Weights of a small GPT-style language model, trained from scratch on English Wikipedia: no biases in attention or MLP.
Each number is 128 + 32 x the weight over its row's rms, rounded and kept within 0 to 255. Layers, rows and columns count from 0. Numbers have three digits each. The size before them is the row's rms in percent of the matrix's.

# down: layer 3 MLP down (transposed), 576x384, rms 0.0445, rows 95-116, columns 0-95
# gate: layer 3 MLP gate, 576x384, rms 0.0613, rows 96-116, columns 0-95
# up: layer 3 MLP up, 576x384, rms 0.0591, rows 96-116, columns 0-95
down95 100:060094160132138088125115156092081106141130148140095110079127169111156115100198125071142141115132102113145119101152131176133130104079138143072095098138149104121111098133095139129111094128095072168064117123106144080125176125120171127144123123200106102104135163080085132147148143146158186144
gate96 093:164136190104150155185151152169143107122190148132111179131141157110091133120206132129163151114073171154182061120067162127132165067148126123205123187110204128169133111215164128098144078108147136186106084084158152090154118127098096147113093091172075195079165118129133123128107151103095131124
up96 095:145116131146112121155135129180136114153101166147161188093123101113133141104181087112141123133213170049110196119090000149133153133181130132088165137112111109144126221156149117187112110106149064100096152143130119175167157084126125158060184120067155122151131126127110103087116098132110120130
down96 097:109148147072135091109134088100177091154141086158106145135093118127160100106111093170132156162127181141195094121137143110106192110113111125094138099149136143141130099100100110088117084114139119135138095134116149181125094209121195119115156089102067151076146060148232134106143164112144152127
gate97 109:148093119108109144149087124209124127150139104148131096091102107142116101149094100221074084102121113129159169165165086136102184090151165142105175175121129101107156148068127092178107120129073167113108170087101120089120157071061162111127087135132113135145145153194116143145194159148148077142
up97 105:075063184108128140061116151129080128082084126125108126152161151146084177172137097122124165137132131092134121113120184139149116148169078131085170108100113115089073124063170112080145129091160104103137175131187121159123067146138160150134138100086190071139146108130088117092100096162096172086
down97 102:069109181144143102102138089179171161093170136200122100180133098202126109134191108166124134073102107118128146158029130109118127176130143131172164098094129141120088161101075127062126138103079135143133101096171131167101108103117083120117136093173138123088132099081131160129173067143129121096
gate98 096:110188110106137157065098135123113091120140140179140207136091128141152107098082149183163122157132105149119153093153087168092135127110159210188130097182109083179053170165147129152158098196106168161130143108099149218184128187084112145144106061141128172113184150168122156175167116096103104152
up98 089:118205118137146117115114162154129111141111123179140129113181170146165158114119121121156118093177115132141179125205098147179190123078085164158154136136068159179114108165130106175152113161158141101124142144120125145116128102136118162165116048119175151079178126189092138140162119065115190147
down98 098:207088180091135117185137124110140093151088178069060186093111139125109149120085110132107169114108069137089099172145155135158113158071050076119136126134140155166108090067097121116089112142119173095055131060129093117113082059146164106054118162124140128097133132144168139143081120141121139112
gate99 103:152197188136141094146113167200116124125093122130130169126128125222100076119111107125128174120167136108142102129166124120144174054105150119079153140106044091093091086083152104131144205172144137143149189144140162134091147170126153170147091112131116169078161153101096159124125068076142169184
up99 094:192112128125175114121107180131077168146156118147166089123226136155129160087142105120108154130092116193077118094107139107141143162132167084105146170126112134116080089164129222140134171096089118081179155095132131135128115154127113139127101105176109071075096094080083113135173165103060139139
down99 098:202141143154063139089139109140166111126102130085165125096090039146132175111156120182139128143140108077118097134126148123155129148151154126098157161146179107151145141138139160145163083149130093165138162102121089084180094164085116055099137091098079087179138085103152139178163167105110111106
gate100 098:050128105164151135164100085103104087090145141158051106197123138136135084076142127137140180132098201073151145102155176140129173163077158139121085147116179085122087128096095125124087174093118118145116120165139155124130078172125109141115073138107136183097071123163100144069120147147164162149
up100 098:092093136141132126148200169205093111126110151092086198127104096152059139080086124152092158117147148136120154081157116174084118135135180166129135168185122107122114148133072121156129171207099119168105195134140131098146096129161135152116094138102159115187159087115132106109113067132088134119
down100 100:149027141138196152124102153151156139120168185140101117129109170101151116171127157154105174150148155149132074148130146118142134099103094164108153153145118088121121123202092069156131122127141169158096123186144124092157122158121158167119114118094190216090096082112118148090186140169160143100
gate101 098:176124117116143162108105148085130122104147098128176161117123104078087098145083132095123115165130109116041125146074081095102183164127114113062085109193192140080161135114132131108126137094098109129148132129156199178118153138165105151241144166189166149108140120091123146082145090110111161096
up101 086:127118148120109091103114110076107112077145163072094166137152100115131038184158134138134104131094083083111100126154099179153122130112086115162101177176144123134143137094160087116116083128181104094104163154118166164147161193139083217110114168195122103093168112167099159125091101140157160107
down101 100:187127176086100130086108141139121148132138117080141148162090100108144102105132135072129129073135093105090131078163081113136128077180071071137140154081121213155126136159206098151067140163149082097107129114182078114149128151136071186131139156180109122109129109117161145190111140111145181136
gate102 094:106165143102103077084136130099148115135171108188114120098084086159145062145038169104106137115094174121119170180088164073111160129179162131116149096045112152143172137151092095161181117128066150196100196131143108205161135173157174138136122109151118192127104129114115133107082099099130149163
up102 092:073134126117107087067113136151120146120098137073139113159112107120163076141091142087100165094102150118160183172131106063112149132164176108092154072086054060112109137179107093124120172134209125119140142166125107173119197131171164099138113155130117118144233155174142086140147071112151132129
down102 101:109129141135107121115155117093079148141121136116098097157152130107158113084140134099091117135112205082128147172100155095145056132150121150140122099093072130159113116141120138087127171144068122101073158105162146144116129123149092172157089084132193101127193186129172111082086096099147163124
gate103 088:057131181157118119063062184137105149107133145109070079133144175135159124082168167124129139154163092114112089144059097159138161135069124156119155168126091103134137175161146143152177107108160109120156132130143115170124138215139117132146129118061120147095150094112071167137107142123109146107
up103 095:141126081091164152136152112089121150067103136128160115136067081082093126112100120098081133119083097135126114111078079163125116115136131097085093178150104096144123168112141101166123071110142125154129160146185093124116175151120105150124131107102131115126157135127129142141144155162188086119
down103 093:122087145135157162153200118104111106143123134168098150098131096135128105136194157133140130113067137074184108109155174103076096083144114103164147105090117136134152129110051127127105139121103104110099149147184114093142109140171128159076127115097143079141112151078149090178154132142143109119
gate104 093:155098127096130140173107147152147094159135147109116131155142159139129094121146152206133147126180158110168145099115149062104083173158128161141119073144076188134088088149148166119148135089148111182153200104099142153142165110139118123184113079150122100149095152085079127120151133139143104091
up104 084:158130064076080112141104176152069125089145121104126161180154135095138088147121098170143119155134128085158143137074132133038095128142120101095116111117140227118131094080108134125158115097131166198105135130145055115121150060172132090169154119142082131117102089091134125143094139094110077097
down104 097:125154083037095106169048079139184106170138171086137131151165127117130118132140072111137129068158117166136045109133218156127120157116135087109126090133147112120043160183077121114143159098169125192114117107091190117130128168118110064148049120154124149091158091091135131130136162142193139165
gate105 101:139105144113074133103121139129159125113112171156159149161063128122084129109126113098140123117121177151126201131143124149076094111162136132095078085144139103109092175126164070155171129128209126182161170195125077178136104104076148128143126126136159135188132106109157174133110121094153064148
up105 109:162115192095096112154151130088113104083073118142116137123142136156069142090089122128154136066116113125113137145107152128167088179095132152129170188142125130140109200098082103173126120148122123110152150120173122169082106115122148138055160116126162149162136181145046201129158170087118081146
down105 105:096149126124151137187172145122130155067111196119133139097104083106108071147109159098168150112087103138137117062101047109119127162154161139115131125094154171102123150166132070124099135108042114158130147166151159127138163101133191144093090163147116096084137134141202092100147151086084156141
gate106 108:183074160149116162109150098131108137111133109094122136112154182130106125097143095092082101140143133102103169080105128142139109091158119152125091068068161142126064105085177111136116112119104153141149172100106115111130120091093151141160112170090145134124098128116121111160115113100102144143
up106 115:092096172124121149134159107067112127128110069094102129145137138065101138140127105210082116126139080166108184169099171117178191161137144138155083102174123121131092153096166094085137126139112093120071180108105119079181188080122168171130139113125119060115116105125194100134134142116088129070
down106 105:128129126159112119105066147142098145140144167134155133116136124203118052102169132139081153086064092097153186171124147108137136165130101110109183122142106162084145085107120163147149120174082153102111116160129178124127176144169112117060100134132133185165171128126114073114095116158117105162
gate107 096:134123155126109152132186186117141099094147148100099142102157178117142086099133123130109124136110176036129121072166189089091104164138120132097090119129136138130105126124141079097104105115131130136120184176127200126170073146176084166102127149172090110149094079166117102110128157213132129127
up107 105:108128101125085137108121118140140163098126121076141090158142076100099143146135117105057162187134129124129095164156164143123110155098106100128037140130139144135134149103126088152158151139203119109145137089180154117139160065132095110148135106145149103137121171164074101079074063138160145157
down107 102:097139104105152134139165090124153116130112101129161103176177182108128147071113153168190114085130169148146118136126149122166132131085142139099142170080160134178147128142101184154134157110098103207079095142096122112084109120127127137117104108141108133137076099168128126131157133105100157090
gate108 085:127160107129103048117167109176109112115099142149088128148164149096178097120144099180111156168086093085144136104180114123101113162100185169131189101102135135136132140090135081134117159184109102117180124152133140090112119121067190130078104139103160113141150119099123116123135134144191113118
up108 077:171124122117101131134034194100115131147170075113070126120113129162096154143096133107155146072162090138113121134116168134190167050141106155097111104134133132141106155173071115138131052102130121124079119109130133168153099093166094163149162112124180094192110171165088133131131132116081155119
down108 096:148124089066105143132050136144135073123123148180107134076097118146115166107166128120076130190122132190102147124080120161138126129162074160129127132146127157132194182176160123154151059102109124132109134124087138174151202196073053141128123126151154162133144168122125127122113115143113193150
gate109 093:128130118141080111144122109112131117124108144118114089132114152132136083129090170121125039099145080123193100169114144218152070176138138131141100091127126169099108157092087057146149113110108149171103139162183084154121118122147155136159149179130138063129121109132112139079174151166122139128
up109 104:095155132142161093102155093151130150163182153141141085148108084166143201124087110130093113190137161146075102135135165092153132123159134086156153110128138077108094063128090124149185150123127091113124098128078144133110089159134050096161148196088072089129124125122109167097081096109156153166
down109 102:122095061067122102144147155069156116093083112042148139104164087079124088113125170056197100103208114170121143100134095146184139158142100115119098136161167169151139153071158101114092132132132117177069116147182121154100192157185175102098166166128164136154136133058119061055091123141127109074
gate110 101:095120149128078146208140131129144186160115061104139123100111102122154164152123152170155140133137164174143153164179121101161088144193115133076156092104128145159128114086119179153146107138056151108121125122135094171135113125105132124125144079146141110097160130179127148107152176134111131166
up110 096:125097139164107108112090149136086138059147119114114098106149167184101126138139135112105127145177096119126140075064093145183122157063124112145145149127169147082165129174154151063148194126081046155161160122139139149119077130152112153136113100101133138107130161090148135149165152147109139129
down110 096:137142175166163091072162174104081181124131173156158175107147108121150133107141146171137096113134102172190135080180129112158104120196125126136121126106184138140110170144156106175140083117093156107121093082064141187145161111133165140140139097110113091150177109104162187136153111171103140086
gate111 097:142182138147090151182099122158115092160091107044130207128141126140092154102161100163124136148127175175078171174145185048147131153150126118104157088163163173102138148069111149121141124115109106069104133069088134124123091171179153132126143103128099148126140105149128171126089139086071169161
up111 097:147121115107127099148109105149095104123086111197117055124099177092159142110137128124150115167121170111083109159132148153103126121106145157066157141082049116081161193142105130164135142162151179131120113177141096074100145199166065116142149122148136135100165106160090109170099159129118081100
down111 103:057127149134095052125116089141122129155139099096125073203125186095130115071102072152126110102136162193131128148155106129161117116098152155150181102104110100132112092141187134154109155080096105085169065128165088128131116102117140160169076141133133159109151128115155098109129141108118148119
gate112 098:101182146114131128185147163100126109093113047058104147173160155137150100131154068149113085161105123103155148148166091162105085139121079155121104136093117072112136082176140115142173200172131138130095137150134156114128096121142105102126056074101128107102154124097182084086133110152161076136
up112 100:136107146139113133098144115110039134102076127170100139112104105139129149121146138145096143158109121095114162097116152206117174146165121071088125135112120142146132065088101145132164158118120136101123134163190137132126118140122082104109127152083126121190084176135146174127112132091040131067
down112 099:168098155107119096167102109137083118148108043163149092124142175156163143157100158170095144169143135107160152107157132169166169164129110177196133160112110083134108123143130109074179151171157115153077129143112142104143134126153111092167103135118148110106147088090109155058166157100128091158
gate113 096:130179100125133105133107108081122109134092163145152110172071162095106076166132161151190062143153153117154142184101177093063160096162164182111185158132137147093099109128112099140106130114107146147132094135169075103186128175120118137151076113104153178082116104128148171132144176142132114145
up113 104:115127105135133172174089145105148161117153149167152116113185110148094129124068168066111128136139062158129134137113170107131131131116157074132071131182178089126121112170127093084085111157098092102150114124095091210026120103151115115157123053120118164189092116100146124114134124109075124126
down113 096:124183107147123069118139082111154122143068102103161130125085105118176101160101133116078093149093134070145155149194097146099094154128103166165160153150119138129101077084140147122123110073151164162097108137172092122206150127113111154158143148102149112094159069169146161135113142120139137140
gate114 099:164115157102093143183127119109107135085074188149156165136164133101144121143142125115147155133096123101140140071114148112125190147144129139109136090210061142112163166152134128167143090138149120180130146165163053111183104188137166158167068127075146159178090096156135147146158126114108172139
up114 109:075129116098144126116122158091118125120084118090111154158074103179131146168118095116080087147105096106106110136121093168085185125116133109100087108186141119092132064121135165125140106123086146088149159156205130081135167073106145120075148134102169185137074123202138111133139145173100119090
down114 104:059146124159135161086144109125146108139113076103110123143069103149141146128120123082097146177096154191141150172105158174179132134187139142113064137120103148100085101124133097054207131085145082163156095146109152129112129086135048089137108090141169111130181138107140165138113139159166103114
gate115 099:096102121150101136163184158078121125091119071105103182111161109107143116156163089092084121108102122078158118136135108170145102150094148120089170104144048112112145147119104099129172118069090135121069141125112151139138136097121140125118097172162096057116083210128058134184157111158177123116
up115 101:112140168109137109096135183109150116155108140148147167113114169143140117117146200178116159195069132155123127048117154174133133101178148126103082120132111108104098183048076122160171112103119088157184113122165126162133098079129143144143147109080158145107111139111096140144127143135167129161
down115 100:155143161090136177057071126145112179136148092122150114163168122141121155124123213162154099152089119107180183137086089100108131146134142126145138161168152087124114103131158113056158108186162130144117116161156087107137120128111101158082127166118111108176198063081163099143122120106119146172
gate116 094:066119087064146084144086110113105133111090142122105099045146104090129094092088145113122130157089163077161084135101157129134118156137189182134167183082103128141145140158057140135182126120160169151168093135159126117068149096121124066096122103086162118142122108164091169174099138140122106100
up116 097:127167139083175126155157124135125109091117127100130154051108130057124078087170126135167081128149143115174106058124155180127109146169136176133088111130118128138203120068120115116157094178186131122125132136121169147179182085104168147167136204128161153147066128193143127159127151128138094073
down116 101:129162124107111088105141109080104095131091091182106143107096066150126105094100145117132169147114132162111129110151078108115104118161135182079172109148124091123108194145114132150129154158129130110137146084104127148170131139116124112125143132093129153171120114174149131144142081125132112114